From a checkpoint of a small transformer trained on Wikipedia: LayerNorm before each block.
Each number is 500 + 25 x the weight over its row's rms, rounded and kept within 0 to 999. Layers, rows and columns count from 0. Numbers have three digits each. The size before them is the row's rms in percent of the matrix's.

# layer 4 attention key, 448x448, rms 0.0587, rows 393-447, columns 112-223
088:471491520473516538538479458540488530511472484516473480534509475537478473505462547471502525509471517555529490479485485530481498512518540479531500495490493521440519534498478518514495482491502486521552498554457495506490482513493471463528514496511492506507475474466467442523497543547520472493531497440470518560560515506517497502494503533520
078:516526496513484513477516478471513540462511525519520472489526511497522557461546498531448456493500517465459499478505511460494507476495511516514484473513499472527471446498563500501541519476502526496473525478511536475493514471467498517460536495511478517510474537509500523477486500467477521514533498523513508496489502506470523478504495477475
089:492481525495554540489443537514509506504473471500503486489505490490476473514472548479523523506473476548550459538484495522498497525511500497497513501520488546471507532542441511560504517536482486517530489554449515489495472482514453470565453518503510497484482517439482474498514491534489487478516485463511506521562506482489498508484477528474
099:513499465468445466474486493495490516487540524458514521527498515479508538488532476511471475462500539464512535479464506484480495518453498521524517513470487485522496481480552529466527551510503478488507533490490515487484470473477464526430486491557503504499492526502506516516459506484505483514486506508507498507479509537505514492538487496473
087:462508473491477472504492441474469533509557506500526525503488495500525542480504484519436516489506539444463502465478520474482477503474519526492506493501501502492491466470556505471479477478529491518486534487529476505514497487500471530453537513556445500512454464509508490500474514450499493512507528542458485532465513532475528516477513478506
077:496489518480510500500496522514539446500461484509503513492504488494470471496479512464537503519522475527523504537462493531489506508533494485508502520542527528468504541519448518504467508550495467498507479537472503521480482506543514478548456508479544474466502484475476482514515510526487488493473462461510523469549474455511510525480474505497
084:510506507510521464496507459488486509479543470464503510510498520479504513507468472501440518475542513446486497497487540502511453535526505519510489521495474468535510492456549503470514494528551519499476498472523471538534502501484521507471496504491455510515506485506527472481491487460503506507486554512484465497445515529493528543490506487545
087:488497519484510510501528529532525479503517494511537507490498525492492491492502492486576559506507489537522509506475490513522580484483495494515525500523505512461466508515466497562499499541468457519507480527477494463491499503530473491546503477508516492456495456495486467559529495525497498475494436517500546484534543438510494463474479512457
081:516488533493483479513511514502512477496445467529498515518503493509469484507473516487557493490507466523511517503461521507477484508520490490490499548477536506533477516515478475474465513506493455521534461548472503518495500507544513488551446518482509470474549509508484506518531499526525491483457485486517515483524502475530491505467482508534
099:492504497507492481483467470470465550507536486511496504508509469498504522483500490505437520493496542467467482503495518490499531500490500522498489507474503463490501506460556513476498474488541518521532531470534518533499498498498487521480529469508496507514469501498504469471474459453504486508497544519467489543457512537541506557488515496552
065:513483494483546494482495472498509515500511516489475488489479464519481487488501508459494532496514495546519463496500519503501513500496475480503511527508485442471513498486489550493499468507510515520531535518491477539534504535453488518497535468463525528534490480478495429476513485474480489488497549479498475541465505475491499490510530484502
068:508496503510492466529526529533529490488464522516547507503516517513525494528504500527540504494466526469517516538505488489512487472524505512485487481520517546514452533497522455524462510477516506517486491491493510474455492494544532481551471513510500488477499512509507545499486510522538480488470453451504519469519489500560493503484467530492
079:490477507484556474499492452485489564503500511500498511511491448487489476489514507476464525513542501496476489511473520505501483550513495504524497518537485462477485473435497519454517485506498529497542490462523494541508517524475476526502510514458470493484474460533514464441460449503494519519489512488499491525480534513479521487491516481532
069:500511494476508488486457493473463509536556479474495469522501480494504511486512477468422499494517486487489505472483480501510509512501525515494490503482491473467509500471519494465527505485524487492512505506518504516494478491476435533469519489487502535536479522459514491494507468461484490494515510553464515490504505512489501521496534484511
115:505498519461505496525527511526542474512463461532515512501514522485463471509459488498566522534483493519500480476457500524477490519476491504497489509503486528477488558518436486548464496524487507508482494540464499509479484525490512445542506525480523489512500466483485473516500525504484483492475471471499498492521471451500484501530493533472
109:494534496529511492490500461483493491538518492478504491485463547501515491477472494509508453517464502494491465489484468497485495518451541469560514480517493523493511483476517492465501507493454525495472460456480486542484491486445517509457523520490468520547486458476489492493518485481475513497512503521455488511445503517481495478498501497522
099:541537491475483477504498522538506465491499510507488459477517462452493502515513492481471509567520468500494446492485496459481517514476486518502517515452524513525489526528491511460486536533509558490512523502475519503540495488483507523523535516517526513574523507471499539481482515512467517478472504490484509525512497458508507512488528490485
118:495501482509533471498499486479513534494500527473502482484506488472514493507510492501484482543481548465450472482557426478457492516462515482548523521504535464515479469479494506490503473510465500473479503535528482471534514530535480454433512521503462485515511469494571499475506466493433466487486515518478531517530496499536454446520496508511
103:519468478480490478476524466466475536445497523517539534502511493481512515454477509524478534494492490475488481442499459514490505504504520496568490484530484490491480502455499486476530538514507538537490491527487514479475485529501436502493527523495472534467500551519516502506536486503483509486485448559500500466515449459520498507516508506527
115:488498461542472532492483488518549508467451485542473543494533521511494505494519525536520522507478473499497453511511466460511486493494488481497544495502487465505486531546540508557477515458470530505520514486514504491435486549526516478517527506492468479472474473482481505510541521492515546518513537490482515531486486473483463512514477542511
102:491456503522465506510478515473501507530506497475537453476527487498480543497485537528461499523527547449497465489513516527478503516509479543456539534442534499524489467524507492496487499479498461495561506543527502485520499537520565458499571479489494532497508466487511488471506461436494473511480523516481545520523502509482512534495477480515
090:469515502565467483517522512484539491506505534507509497489500533511508566505534482512536493518483530461500461537545515520515491491496499491501495505487534488524527492506538502523495448509486488492493512508506493459497532493508537503522520485496442535536450451494493478499501467488528472480507524479549483526443507521532512478494519486452
107:481543525487559495483491503501509515477537483483492477497476558508485482474528458502482519464510505504533493508452503498487492514466519505479503487489502517515505499468434525528510448473506475508506534488499528490502505507484530512522510510515507497561525499478467462512490459497456504494508542462518495541489503525481491495541504518502
114:478528498499502503493497538509488532548509475514487482499528498506494491531559480501470509528501510515514508521486491498489517475556536508423514444488519564493482516515492466494495496484531460483564567480470486505495486534529503526499505513520536529529465519509494514551448534500495558493514471483504482464516477497500507500525493460486
107:530494514476482510486453494494521539492539469498532454531523539548452528469515505506506479521488551485495518502479531552503557499501501473491522496499468500545506470573479486483514501479503454511457541525504506484531522495494502509561490474520560480500509475495506466478476505501457485526535522453513534498480493492532474540455463457498
113:470500515510483448508461509511482518465492530473481496490520497486507496486486524510497479480508495489460502511520509523525496536495510527524485533523486480493466493465501518463531503530529502485567508555556484520490495519489481495503461476506532462500508504498506484461537519494503487484533506517464510468542440486514466548502508517517
107:484478520531487518485542504452468479557479543443502470538499516498476538529508499479513508475462510504472491507527484481506500498504526477485521480543543508520529543491522489466488482567492516464493498462498477491473494508524475496554469500495530524493462506502534477486499492493516478475529486495512491486512478488535487543459497524462
096:500516501495549464512490517525522520562497539494505482498543482464492491464532454491498524491517477497459509508486480516499478485554487498462463500502521471520491554497466497452527508511532463459491503514509478496517510519465497483514466470520508469474451496505523489505437524499490490493493501516507473474505514511493492531524498516494
112:475500508495526426497486490519458490450477525514518506545485508485493503502514522544555436502549530474490505500526527493477510473468526494505534495450497469522522474565511491500495509459499516496500544487530466499489502485521545474465490486493478524493504460532451499539526509516515506520477517525488514506474472543481493490499476545495
106:502490478481497528505509441538496507450520529526486513525491473557473490563490556522522500530542521471544530532479492507486503458499508484500517486499541480507526480478484502492473510514434542522477503456507487480461481471494503474481501489522489471482500441518480479530510528529543517499506482509466537494487482515527479483510481485519
104:489490485467536530478529453487537519509529473454508478488509462497484511489483506517499520480457504504499525493503489508489523496523528480484495499512458492494505536465511531523486478496518474524517519516464517489465518496488503477504506494493528495471475510454486459536502493471466535472514517495458499497529486511503472460501475511534
088:496484514529464504510492472489509550470500530495503500492503463490536503508518490484500513477518556463508511485553503499497472469494453541513531516496514452535514450474509513529474510494510477488507505491495506502522498552537519506501532492475491515512491476538545500493497466503535511486466512516528511524492537535487469469507473434512
121:514512438532480524510443534517518501486473523516483522511466494456483521528477511537516472531536528485507466531502499462512513535515548488467493474488471502489500502492471537441509491538491528495522552454530469550513456489477564535516519503501483509526503492449478477488504494543480554481474475502494485479486497462489520505481498510526
085:565508528520505504494519497490507500456483492493499527489520512497490502520537506535517476516505538442503528521541554485465486490472474497526544517464503525509501464524556524499468521519517519479496504514498474495517534491485532541483499489489451496475494481521482517461500516533528548501512486509526493511462502515519491471502491508490
114:486562477511484459500482486575469543492495505513508512498488471492540499505503472499506516475483502502516516460521483507516513477493540498538510495502474465519480487557439479500561469451476496469496510512500494482545486491496534512511503545521509481509494509497482469485505500490474513534526494494457489499531477529451479529541485470502
108:486504485491519457461483476511509533484487524507511514529536468462480481502490495509494514485511483485449490467503449502499555486472504514531495470501492539499477518501500526462521446516508496536521472511511556465470479498472489483502510507498542523489522516483503502507464480503452536497512464516514504520522478474520472488502514526503
119:461506526480500496484453513484473548505507498488505516522542478503512461465519479492502530469510508465495529453524528522515533513546477496515540531506471435479493483443450496521494470516471480501462503513538506528516532523492549474462500474535460496469465461518490439480511465499495479531497532486522469526495522508475514509491484445515
108:495506524537456463472504467512467454439474477477521486498446479496538507496509514479485507468480519508514512504524494523531449497489558523530514539472515497503504482481497509520533503505517493482520500530518501495487509537511490535489520488486488531476504506534495497503505524479485506477523499481485493532527521497478494499458505545526
106:466542517518441477524476481508473516498499490513487498515521527520524490468510476492535491517471490492452487516532517522461541507462502505485496517484508514495526483482507492469518505501474486454464458502507480493523455497505533467487470521504528510465493487519513477563543492507487502508476456498510511528456505500483485528484521511485
109:489542509488518488525496504520529493488519499546494513470535508495535480502531495523504485508470493452514537500484477497492510465519441498550479548520500503507481463477454526492507529471499529490483516500492484496519512505523560464495488486515496466485489497481490459476496514498532474487469468538530487496462496477491483518491475496540
107:520526478485514502500466517486508557487495526469494517486512479471511511506534530471482507513468513459507531504511457445470534502530487469512494486530509513472498527498514456513499474481497545450476463504516519488497423503514496497519477482533543486513499509520478501502460495528499497493481534496482467471455490528521549507522489463498
116:483478515557509503515504532533530478574474489510533477484460484501482489487513518518470518511482524489501477468484486532522514498538483546479503485474503426528445492483519466524469494476454518490494495522525507477541513525485577485495548473534524520487505491457465482510473491472486486510486465445523539502485544520482453484487552455513
105:462515487503491447500479470537505467483535500511507517500483481507525494517504496515487550507533492505499472468472422490514480516481514503495543474500471473503514522472460505535543442485454517468488500461518511524526496509519546488463497503534492518477490502501507502495490502508489515500487503512482493576507521543473496450511517525523
095:508534509499505536507493515488501502471497502496499488526477507540486530487487516549498465505512525485500485549538548511501528504510468470519503479518474492508494511509496563455493524513477537482484492541489497452529535495456537517439492465479496451505491484506472489457528515537489511490463499467541535508426499502528446477498530479492
115:456446524501525508484476500521485509477520541507554497528515490497479452512488498486468484511537491531508536490457478494545467496485529489524512483515481525512480488454504530487474520528541491488507465503506507496484479505474550471559529484499517528521508503549486533521517464513504525517519467451460533478484481501497500517443497483481
115:551485458515468478510502497495496485541519493485526517496460528445493476486484498498473492523506467475466501492468503520545500531555460541489554483483513448524470524488470509517448539495524533492486498511520503487472523478455492487547501540482495527496484522461499523443539496463471487478499514485494507503533486457513524523496465552515
118:525520488489467556488437475487499534517515493490464506548546509496502514508503443505490446486521500527520484476475502517482551503471494509461506489514449527491526483484484473502510502516489445514475510456504513521503462510487526497519494524467512511454546474487499486538494525501503513543538516500533526488480514512519484538507500464489
111:460467513477478510484462492473513530514527479516512498514524542508521494490497472485501512478499500499492523485490490486494533459504530445453529476555467537442519477501501480509546480474476485511514526455534522519502455460543505496491499560493517517507499502513510516556435515516489523560511491475457522481508494492449468493488472469489
103:475488493527490463494506499502475498473488514499488533506495438486540491484504516505514549501486489477473490482518407500500480489543550499535488483557503464486475513489485500472514498485471540497558510513543492476492491479544476473468504439545522478422482536509511489512524490500512493511488486553501456491562487521476481473497478534539
112:448477552468515504499494547486548499488524496515519511512545528494439493493501539484454507492476463502529546512498484522560481479558508510508490523511507507500540490481535485516507483493513476547515513544500503509461497515491525509503495515469508498463485501508473493519503486494528482493521493475485515499504528482533508502463480479502
105:523490452540495488512494497535500457483528524495523466470448485511522557516532523536536479496499527485521488501525506504496493495496526507528502471485482443513484471513528486525528536467477514492477497495529461498484513464530518491478530493551441543485530498488523531500531510498492477501507509546517492497495530522512527502497491521479
116:471502472507507518504555546507534475532470473490477508503525499511510496509495491492509463552464505524494528531533510469487482499490494521501492532529533470470510517519495496528479534507518445524493511470526489491486489519482474529483500520461482524511517532499474489516532467503486470475483464487482488466468485532517523533499512490480
093:458484517503495489489503480452450538464533457479480487509513466489490466483471534517466544496502505462490529480528468471501515457489526536467503488501492520470481522476514466534482518481523534535513486535514547482465452464547471468503508478504502510460528497545526512486529525490503532459510484499488480498547479515500520508498497498516
100:527482532465550503514514503505502459519506460466473540508530522490485489495455486466491519492547493512521501463475502461497491538482486489516480453506494519418503545489490503514529471523493510496537490510501511551507460505516435490460496519484493473456488462498506482483502508510513481550464480514464511446512485524490516518530514493497
106:510505484552483479497476493500477511511549506496480519512448524519531480514514528526480537503534584494478503513511533508446487513483509493502560504490492459559511464515523494513504513492511452539471524480532508461442509531468472513500499507513513556503492490491496501486484483521504487506473526516521539542494493538491509513500477487514
# layer 4 attention query, 448x448, rms 0.0599, rows 394-447, columns 112-223
093:490503477517447482530498521540488546491541476494466537521469492506501500484498483506485492497542516463479480491506494497504474493488491518520514532475479469503515460501548521497538496470511545490501477513491487490469475514521506531483469485547436503521530510512482508520505512514479536543510555516527461509447502551521516523498481460555
082:515464458487492553482481458501491557483497527519463472494473471464491548511455515511488519499488521523511522534527488457485515497504499509537552450518486486498495489512460517540499504498492543508529507481515523496480517513499506534483507488504535523479505468503510483453480472541522509506507487469490515521531535545497509492496527525504
095:535519429488509516507498495486475525474518491487461476471501541493508468501513459454529459514516520466490488533527508453489502472457504501541477511496503499495517458534507533508550490494544465462488483528493475502494512492503478527523526526459476491465551459529524502506524515488522473518489518570492504484472496519523525557522495514478
090:499510507499506487508520503464496505498518456514489475476475482526515472516569484516482458500497478497482511520486543465534536480511494489507494519475507461515515446522532518492499501500472488465505497496508471497487555476493502515486464471506457538541510497516497553502509487494473510539512520512499463500446466506525489480519533459511
095:540479471480527557492492457495507537490511527519514452498440483480495535493435508504529529494455517566527479510482488501457514473526515479519555458487463481496539505509452480524466548503499506536516532515473527490496527477510490519482502495505507503481478467492498484465473482546502487490505484463519530526513559520485497465509521539484
073:496491479514496500483512534486499481527482483512507473478480472471509478510528497520524492478477497488515525503517506494517525503485531516474438478484483500505525503554527500472485506549448476510513495505511487514474520483481526541500564509445495468459537486531502492489509498524508497490526468506526477498538475484503445497492528488470
077:504487516507510513495453461545507513469555483513495538487512489539496539500481516478506501540494516509495486504489486510481469499505502504466570531462488492498527493511488464471473530483525527480497502509467487493509545506507506492518467488574509513545450511484478485494487528479467505468509512480495495540474523500465538513515493503531
093:502499542509521556488490482501507524511511491511508477503477500463474507479467495516533531514434525564522489496483470484456502479525515488530552481501463491481531530475457497488484548535484501497495541511486548519487487477484504503518512515500500508500458524471490483520498501543502500457507465485470535511533502495489509481494525532475
087:510480483518481495521528495499513532506527515453490499486482516483503493487527494513506495496490536502474503496494493481491492510461525503535515474495492485511523441512548551478557524522519499468497488507551524479464476477491490508461508525464489502482546512536514532476513470494523512547488496552531493481485502527504517482504505530532
077:494483475517479453489495519461507507525484451487495491509516517482541521512567490541487504515492473488474491493501494517521466489514507490450466479475502475530441502532543487465466491525455498470479472485514468555506552502473519554456527467490459528512481470500520493510492485515479530543549506539470461509492474492489491524497513523470
081:512487542491522547472503497544504491510513506515543493502472506518449524478443497488501513499495502545514511491491510501453543498547465492532564508492498499508519515479425496537465542485486493527540497531486514492487494481473492449546460515556535495491466529484468485521503487535468476471516494449490520485525512489500517467497506506510
088:504450522504501527497488506492460520507487534499492487502484485481516523519494517517522519494499503534488519487488488507450493491519514446503538416482458477538513467522499500488486543529487466508491524521553501505449538460472530506455521500495466531481501493508525519480485481535551522514498468504531508523515524480490520475493501561469
085:512486444552483493499511535493507507486508511492476505479510536481502496479495486547504497505516527448492480497527504517486477485429514531498489487477550493503514480531512507522503443477529538472484522476474523512511479507508460507476526525500495491493513480521499489460487522479535464529514534531542481490461482534514535483542476481547
098:521475477534504472491486487524462495483505475496464483502478537540515513460488482498491499486493519427463476523550514502540458518477478527491476500497545488498494451542526500512519474491486506463515504504553479504531552499500504505448548502506504512504489497509498490553511488470515504530514555510497460514443463522517520535506483487511
115:476487490529515525520496527529511513481487474509511506482504504529517487505403501561495498491502473485471477479495488516508492499483493491495526430502487513502487550517473416528478536556489501484481509511489500500457527501491509518475496441510484472512456484516465543536489476517542480471529450471515518483505513473528505437510504492491
100:481523484538526469495495498485509548476528488484509565529485521522525509541501515486460534507500495513450483513519475447540508509479507490506490494465507501485499471512497496484513535481540566524511517548523460503457556444525535497516498516516461505485488539510507470502496459510468497480465520523545523518467485534518519530471496438493
123:524449516456502480490505506534490498499529531516484483518491490515480483515451531531566520490483509454501467492506478515504508515513479477535495507501560524492506506495486495565402501499515555511521533543516496496491529516471511495509493493513527550495473468500460512491511545519532473478497479467519434517507468483495513465490446476459
100:476505482508506491479466502490521498499485511509534521528533490474474494490451458482513499514518490462529540464507522530514520464559469528508468559489521528502504499484477452509479459514513515514468527512461493525538465512494517556547511481477545506518501483480529475504521495513492485475485504518501527535461518445476518520520464489521
120:519498467518469479534477457470503500518466472500512526520468518549496528521527526519504517458453497519472472518477512463527483501474525496453495487454492526498484478478486476470540505522493515479516476460567480498498486485522511510473527534473482499511507547489488497528518506529536552442503566528503478539492490526465499475527499480501
109:517488476475482528541522542489565484489518494484502539488471502524497532517527469524554459519487491487498419522505460470504490523487570497513470527508497499476522461526516473482542451491506546470485536479491526516558481483535516505520473511443496470517464486512500524454522480497514515480541504530521512497474492534431515461503524503489
107:531512511526514482504470462521508499551513470513523488482493503544507510472506528513470546485477496490475476500515492513463483520491541516487515474472553507512547505520488513511495528500498516456496513524574519513492506439514497479485537508511524479501479495532472492500508473521503516519512533527508465496486480558519514481510549481501
103:547473545536541460487494469547477551514520482483464511517461482497499548444542519480496505508495558496493482529488492520458488539506533503512561476506508465467524532449477507496491522483467520447524526461529482518456454490521498469484493519502502538498474555501509516492476516518500518497471532544498503485525492530515505489483501489499
117:532530485490510451501485471516510535525502501479488497557455506489507477488498476457503504477513518480492487504487513521484483516489528479498492471538512502460492519477523523525466466463512524520467521505487499502484524498522472529520531464475499518519512455497511536477506490495475508489528543538487458500469461523508493532521516516499
113:492489488504517513499490508459521535501536472518477514509496484523548519525495489504515483505479502489504470493516454484514492487488536432506523489524512464521515484443532490478499515478527570465510510472534539509479471457446493475478529505458504495519465492561516510518491500475520471504513508511506468505468520502526489477481542450525
108:500549506499490521468487488494482458494505503509528527480478439458474504510531501483548537489491521497484492466490534503494522507514480474518492516505492536471497499462525516488474506529499489479525562516466504526537465512480454465509518493407470515476492502477489505489495518493497492503509460505476455522488456503501459466517483490538
107:518507505497554475458484501477477495481552453509531479498496482509484557496489498423537528516504486519446477428501474479498474537521496447484485469498553509471484506480515507492518474513532506548477491482509525524530466539513498480496503481496493539494532506494512513517540497488486482506524495500499464494487524496458526516501543496506
102:524454485469513570491518509466485483521514527500535498534492487485503515517493540522486496559506480500524484494486478517494473483467495454501489481506471492514529483520508553521471511520454514534496493524494510517495490504516535484499499472557488536477479464514459493472456467524506502497497466478499526510530505503430447456522531508484
119:493521512507440490508483530505497516492492518507488503525497509476520531507492496531465477491488516447563482527475517534529486479488484492496470467490506523473486534482505535508501457517486499478492467459527510529507514514522510487462495470457506499493535476544527534469465481462501496492463509557531532515517494487506510509518488508488
111:465544539452469541546515485491470541482461529490499484490512510515463531527459498484493482514524527523495536496498479527462510506492483505528518478515460490523501525476492531494567515527505476504519467519520537464487512499455526508522531481490522545535508552513501419507530527462503520517452491492531530510531505494489536501519460481507
112:477480540467499451488516451509489507471528515497503513518530487477494475492500527518558494508503491524527483496515546476488484540502474491473512520493548503475527478466503478474470457502507452565526466498489527489538481510497493495546476481543511563513494493480534516471516518442464503495533524473509489496444531515494514526511488532492
104:523466481503464529526481491475486527494518485480473524494485495489473541496547515499520534493500502506519495506494486489495473520486537511444489488554465511553513494491516540467532555472494467471509472517501537502495498517498489469521536534531495527539485543500511487512504474505518514494527518491485448509475510517491483524482488517471
115:484528488508521515499482491475525554513503477508437524458466460490549517551503448487483496514522524481445436504528500515503485524499507461536508470510484516498484474469502493535513570513515563426517537479483481495426527467490488503451470520487463500500481457514467558487476498527540512500493552557501464538532480487507501473492481522494
099:514520472520505496525476552492511455520471483479507503555498515536509516511501471485458508488504443493479516545541505536525521479495478448511486447512508521494507491474505492475490508508487494490471498477510509515498514497463486519485517479436542494504522497511541499517497491508550541492505502527522482501496492466488503496502486499462
109:510474539525448515525465530526525539485502458524437534509503504508562512506532540518462530447513500473535495447475461490523470485528493506496487468523494520473499522490470489511493526485512485429534473438488494500475497475556538511513476532466541507489513474499472503492485501481521503479475527546500525503541462490521481492511499502528
110:491476495484463543502509522478493501444509487500510506508509526465468488476488484521472485519487540459509511496530526520482463516529467509516501523449512499512491558505488520491479452526544502475461541511469495520513492521453513487518518455485523512473435443538465494501504492490527501497510480495512472509479504497481501513464443489515
118:473453484483497505521512514489445536488516545534511487462561485473505503454566560502497480511502496509532472482513511533506483508485497532498519541490505485549506450523514516485477461502506474551520513517496556502468504483493496492506490506486497552490483479522512524534480504480515519509548516481519469526487542488493454503486491518549
109:486533517520472488455494493499469524558518466521493494467504511432462499488538490487529494498506474471464463462480405513493481478530514510469493539516463495473460517495536473467535505498492516489529490516492475503485520481482497524510515537515485500471492520510472476532521502495455525487510524521456442521503462497503463522486492491519
113:493469539534483482500482508527475503501484513458503519516493513512512467528503541497510524510522544499473536493528423512521463507497503457540483449473466485503515597486492512495519514459514461480517464464495516479466539502471540544476481495522524485550506508541509510476503503491530498487499421465459512502525464499538498446479513499519
108:503430494476478485531478473511440480520551471485456481536521519528500491520503496532505487549498464516517521563505493505542515481531513508492479510488494470515478479503487490509480487531531501512489501537534512497445492480503503515513493491491517523453516514529483469517498513536499503527500484543540507491532530504536477475481487486499
115:532485483474486530501500438485496502538510529505488468503529502521483494506471535491471487513491545522506486498512498561530506477456468463481497486493521516496494510496452515496494516475516510472530481543511494443493523537478478473459489481537523519486510521511482459510512448496542469500444494480553498485517543485475492466503502484495
113:473514474492477522516509567505564510506523517468491488485497496525498529498531516471475468513515489494508458513500458522513499510505538504478484504471504481549512481511542492503501507465538467446485540476523535493497503492479507513485506505529497474535458513508450527509485499511482504520557486508523474529517505534511492465476530466507
112:481477493485480545503539491488491519497514517529491477470497515477475541481580543495522475504496531461524491522474490533496489509505507498538534498487438499516494511520497514542510516489511464470572513463521456493464496534539526503536487507515480504476501504509495507498496491477505499461488473468509529470544529521510418468483487480546
104:522529500519503502468481527539493517489528484504475502492468456539550511507505514493481501516492511518528474552475502508484531506509537469517549453475513489515491486491473521449483526501453524447501496459529496506491483483471518442468488504491489505521472474536502513505485500538542520543503469522520515529520482503500540470483494472470
112:478511497524468517493518490481490520499529569508482491468481457465489549504532511461522468490515466491541478517454473530504532538472503496533527466506482486506485515474487529483531507473527518507527500471463505553529490487502461489512501480519513480530491517498500513512498479503494472526463498476525519491524520459505472473458465476488
116:476475463518512518513467509463497458516472510537505515465479458513524494531509504477465519488557442513476492508508484517555510478514498514486499512492536492502479512529485464591483491536521501495483504497462479499465519494516486509517518519449512489471491515491536497480498517522509493476541498461487533497487517495454531465517460518483
119:520473482531481511524477545489495491451517480515473475496473526493534468506505498475484474484481530505520481508501522478495494497537481543497510490504460481479550494493512479481548482486471496493478487472521551520513522512504521525471532522504477475519485536508520492458452505449526508482454526481488507525521470534506543469504515502499
118:513530486480488529505500484525495511495513538494491457492523535513497489503495502502500452492487514475526480511488493511530502526458444558505493467498546571470442492484476497491486455502504505549495457519489485551573505503510512481521464491549518455531508474507478512494497483486536476535500523446466501516474540485481497493491484516513
102:525500480470477549510511492475509494496511514520496490478531472454472526504532517555511510525499500492522503491523462512473475465525514520498462555476485523512495491479498529471479503490516501503524522475502489507509471488523535519558491473494522542482477505505469474482494537511485517481515496544514502527514493512457451456522503514511
114:493538504505509505491437464505524503532508506491518459515493507513489516488514528481475529486458531511505471499513569476483533504517522523459536513520424510481484480494538489508507445495554521521492476519526534487515507472488484504555501490521473489529528520500502451489460483500443517485509531498521486546476578529506511504529521493507
109:506503497476441462490493520511546470473517505486471558465517493469528443541480472512480450483508469478501516476509518467526449511503504530496446510484508494509476468507526435527518501473528463531489439525471484479493502532507522513516489515543501502505521519487503500439532513493465461465447484462510504464523484494547517499487528483508
117:499485559530522501490455491550479501536514490529485452534511468464530451511489518535513526511504528547516487479500506489537508524479542485495532475512498474537550485498536511506487505514481485496512507518504513459509492501544464452494491524467501466518519511495484475515462492526530515526522525527474447539513498522510530496512492537467
093:513521483488490503558532483481536514478497514477529516508483524469490470498531500531496562482483565453487496523495482485482517531513503555512512521491478527469477487476489487487537488476501523514515501499482501512515441525548479529561492494505524499484521517483520476458524513441523490498485535491523453479473556499483466519510460538519
112:516457502504465530503516497542456480514488518533532431491555529515512473484478488488505504476468484521523540466470555521459558453501490470484531493522500524513508509527461466502472473499494476560541503546485549492522511549503474513492519504479519528493469468520503453493503506493494502469491495442492505477526508474482487497521501533535
107:491485490489502477518470538415472521487504469522462489518501504484484494528488467517502501517482489476515519475503482526524477441469513487535475495482506489519508524486507501522546553493560477449505472452482496476488491485451468510509474511481527493525494491520514533507499481493548490486514466542508498494532465491469468498510509510544
# layer 4 attention value, 448x448, rms 0.0512, rows 384-391, columns 112-223
097:532523509445522506486479483488518561470511537475489511518496511569467493491486493527537520487467549474481485488523509460509452514494504467542481532534458487536484503474491491464503489504495491510523504502467504499517524532488466460516475493541477502511538451507514478505484467483536478522503508487459515498444503531475504544498453480497
107:474456526502499514492510501485521516486493502500534532508505501520466500510534518494511496506522516517523495490497526491490490481490480476489510493510510524505490460484490535562507518545481517481505483486528463563524479488511521498458490494470516499517512527519500464494527488472470487550468521508456528501513477496548522460492472487503
104:477513453523509496482475509525500484464473503537451505499490483535554497491533498482497529504483486525447492497538513485526461513518504506483511510502501497531509516491470514521521453511520494498528502495539523552498467486486515533485504534475481491499500476468467504534531491494514510484511490504476447487506480490460513462515512499478
102:493503467488470562506551535529498480551509507497481495472479491491461493521485516519487492519476525489493467493570502547530496579483531492465493498490517494509530500528516519530543528476515527484531507472489498530482506504504530477531492584476503519508499486528513525489489500465472530486557505460511497485507496457523515481501497491467
100:491505546506531505546475524504523469508562454485461465502499554542486492520446454490445459525474496511494492491483494497487551455488479496513538542499510488487481494491526491524457518462504498495476498511526527528508487517466482502490502547512508526494456463475511504487519515458468501499465524464501480526532482492517460519508498487547
101:480529468437466488503506494514478479518481549522549516493505503499516521503533513494541548488487517531484502501478524528481513495522475505477522495528496508488485501495516487509486486574517501490478509504510518543496483504539505508458486472430511500492472490511508500512517472469485471494557496479488535494520508511508524520544506527471
102:508469476469503495514504499478479495499470509550491498493522476518502535533504500456540465500500519510538507544475513505490518508502496510496479504480459504514525524512469469437496495507535527487462478469488512444457531480496502469492497544498510498526512477519466482490473499528499510481494466465493548494485560481481509510535504499467
100:499512490484464507467524482526484491530470542509473512498536500497479509513471520458509483522482492481507472493492534434504500529526464512482474525529496549489455503491474552501547532515485537482493487487467506507504506483442495470486517486549482449525536458531462479478484523512511519469505508509516521453506526466510533500494520543504
# layer 4 attention output (transposed), 448x448, rms 0.0469, rows 384-391, columns 112-223
101:480461549452484519520537464514490501512511511512481510477530499512510522471509444484490528478484488465496523464518505518519492522467480513539471500485549476472511470508502492477513517491506535460487486525474473475491503460491521508513480498548488541532473540499509480545501497487527513507541497525518494509515514478575526437538505477492
106:552484462463548531488488486535513505486532491498477519474510418481517459485479498466531499510546520541487493508482484487495496552529517488482530492490497496496487429456500498470519511470465499517467547455484512530518509506508497486453494481518527502489494474507491475508475493496569466470518485494473504502506499477486489503517527479508
102:495462486525454533499479476536482512550487536483514512518507524466478517520511530504504460471504530469516479507494489491494530464512530480467491520517504546482508444494482553481479475496468491541478536480523514502516514489510463508533500516465489482486497512491489455504488468460484502549480547526461520487498519527480482472519483501508
102:442507481513513505465501448506551481548495504465477491516468527487505515522489482462492478514494481482481489465486516464517498487497503473493507494527474493499507466521518480543486513540484532496490489494493487473537499557521512496499494540499519468506534525494528520462499512507499477539496498502498486512489509502494546501526508511431
101:535484478486476491492502512492514463510519498483519459505510456499510463474524496495536488510516520509504501517515491530523514575513504485484475507519482519485506480498503511479492484541502480516451542555488486563518485504533481530503547510468479464499481495490485487515507494493484530571482475469481486474516471497459482473469513518520
102:511488466469525513496501496527536512524515485517495456479512491522488462498532510517481544458521515467476517480490523454532514508516462516508477515472530515461488498473535522489501448507499516472505513482541482477497509547513527518508457483537468504522519494475543527510513496492525503478500527566464475515459461510509557534483517513459
104:503529501500523493520515537517536497490513473505516490471515472504472498504468487499486479517495528463540486491476530494499473534490439486429478504512482513515528526482519495540534556490490476491496452540526482536510453547464492525497497499541498464504471491540510534504538513510517459510457531519536556511509546535503488500524488452463
103:500469501524493499486520523495516514521490507498489513509490532469560487516490524460568504512516522541481504526488485479483532485518479502528500524484518472514514480506519444470535530509484544487522507513500490522464461510536544506510455483533496501496471510499498472507470483444497527491529498502509531515477474551505504457484476483445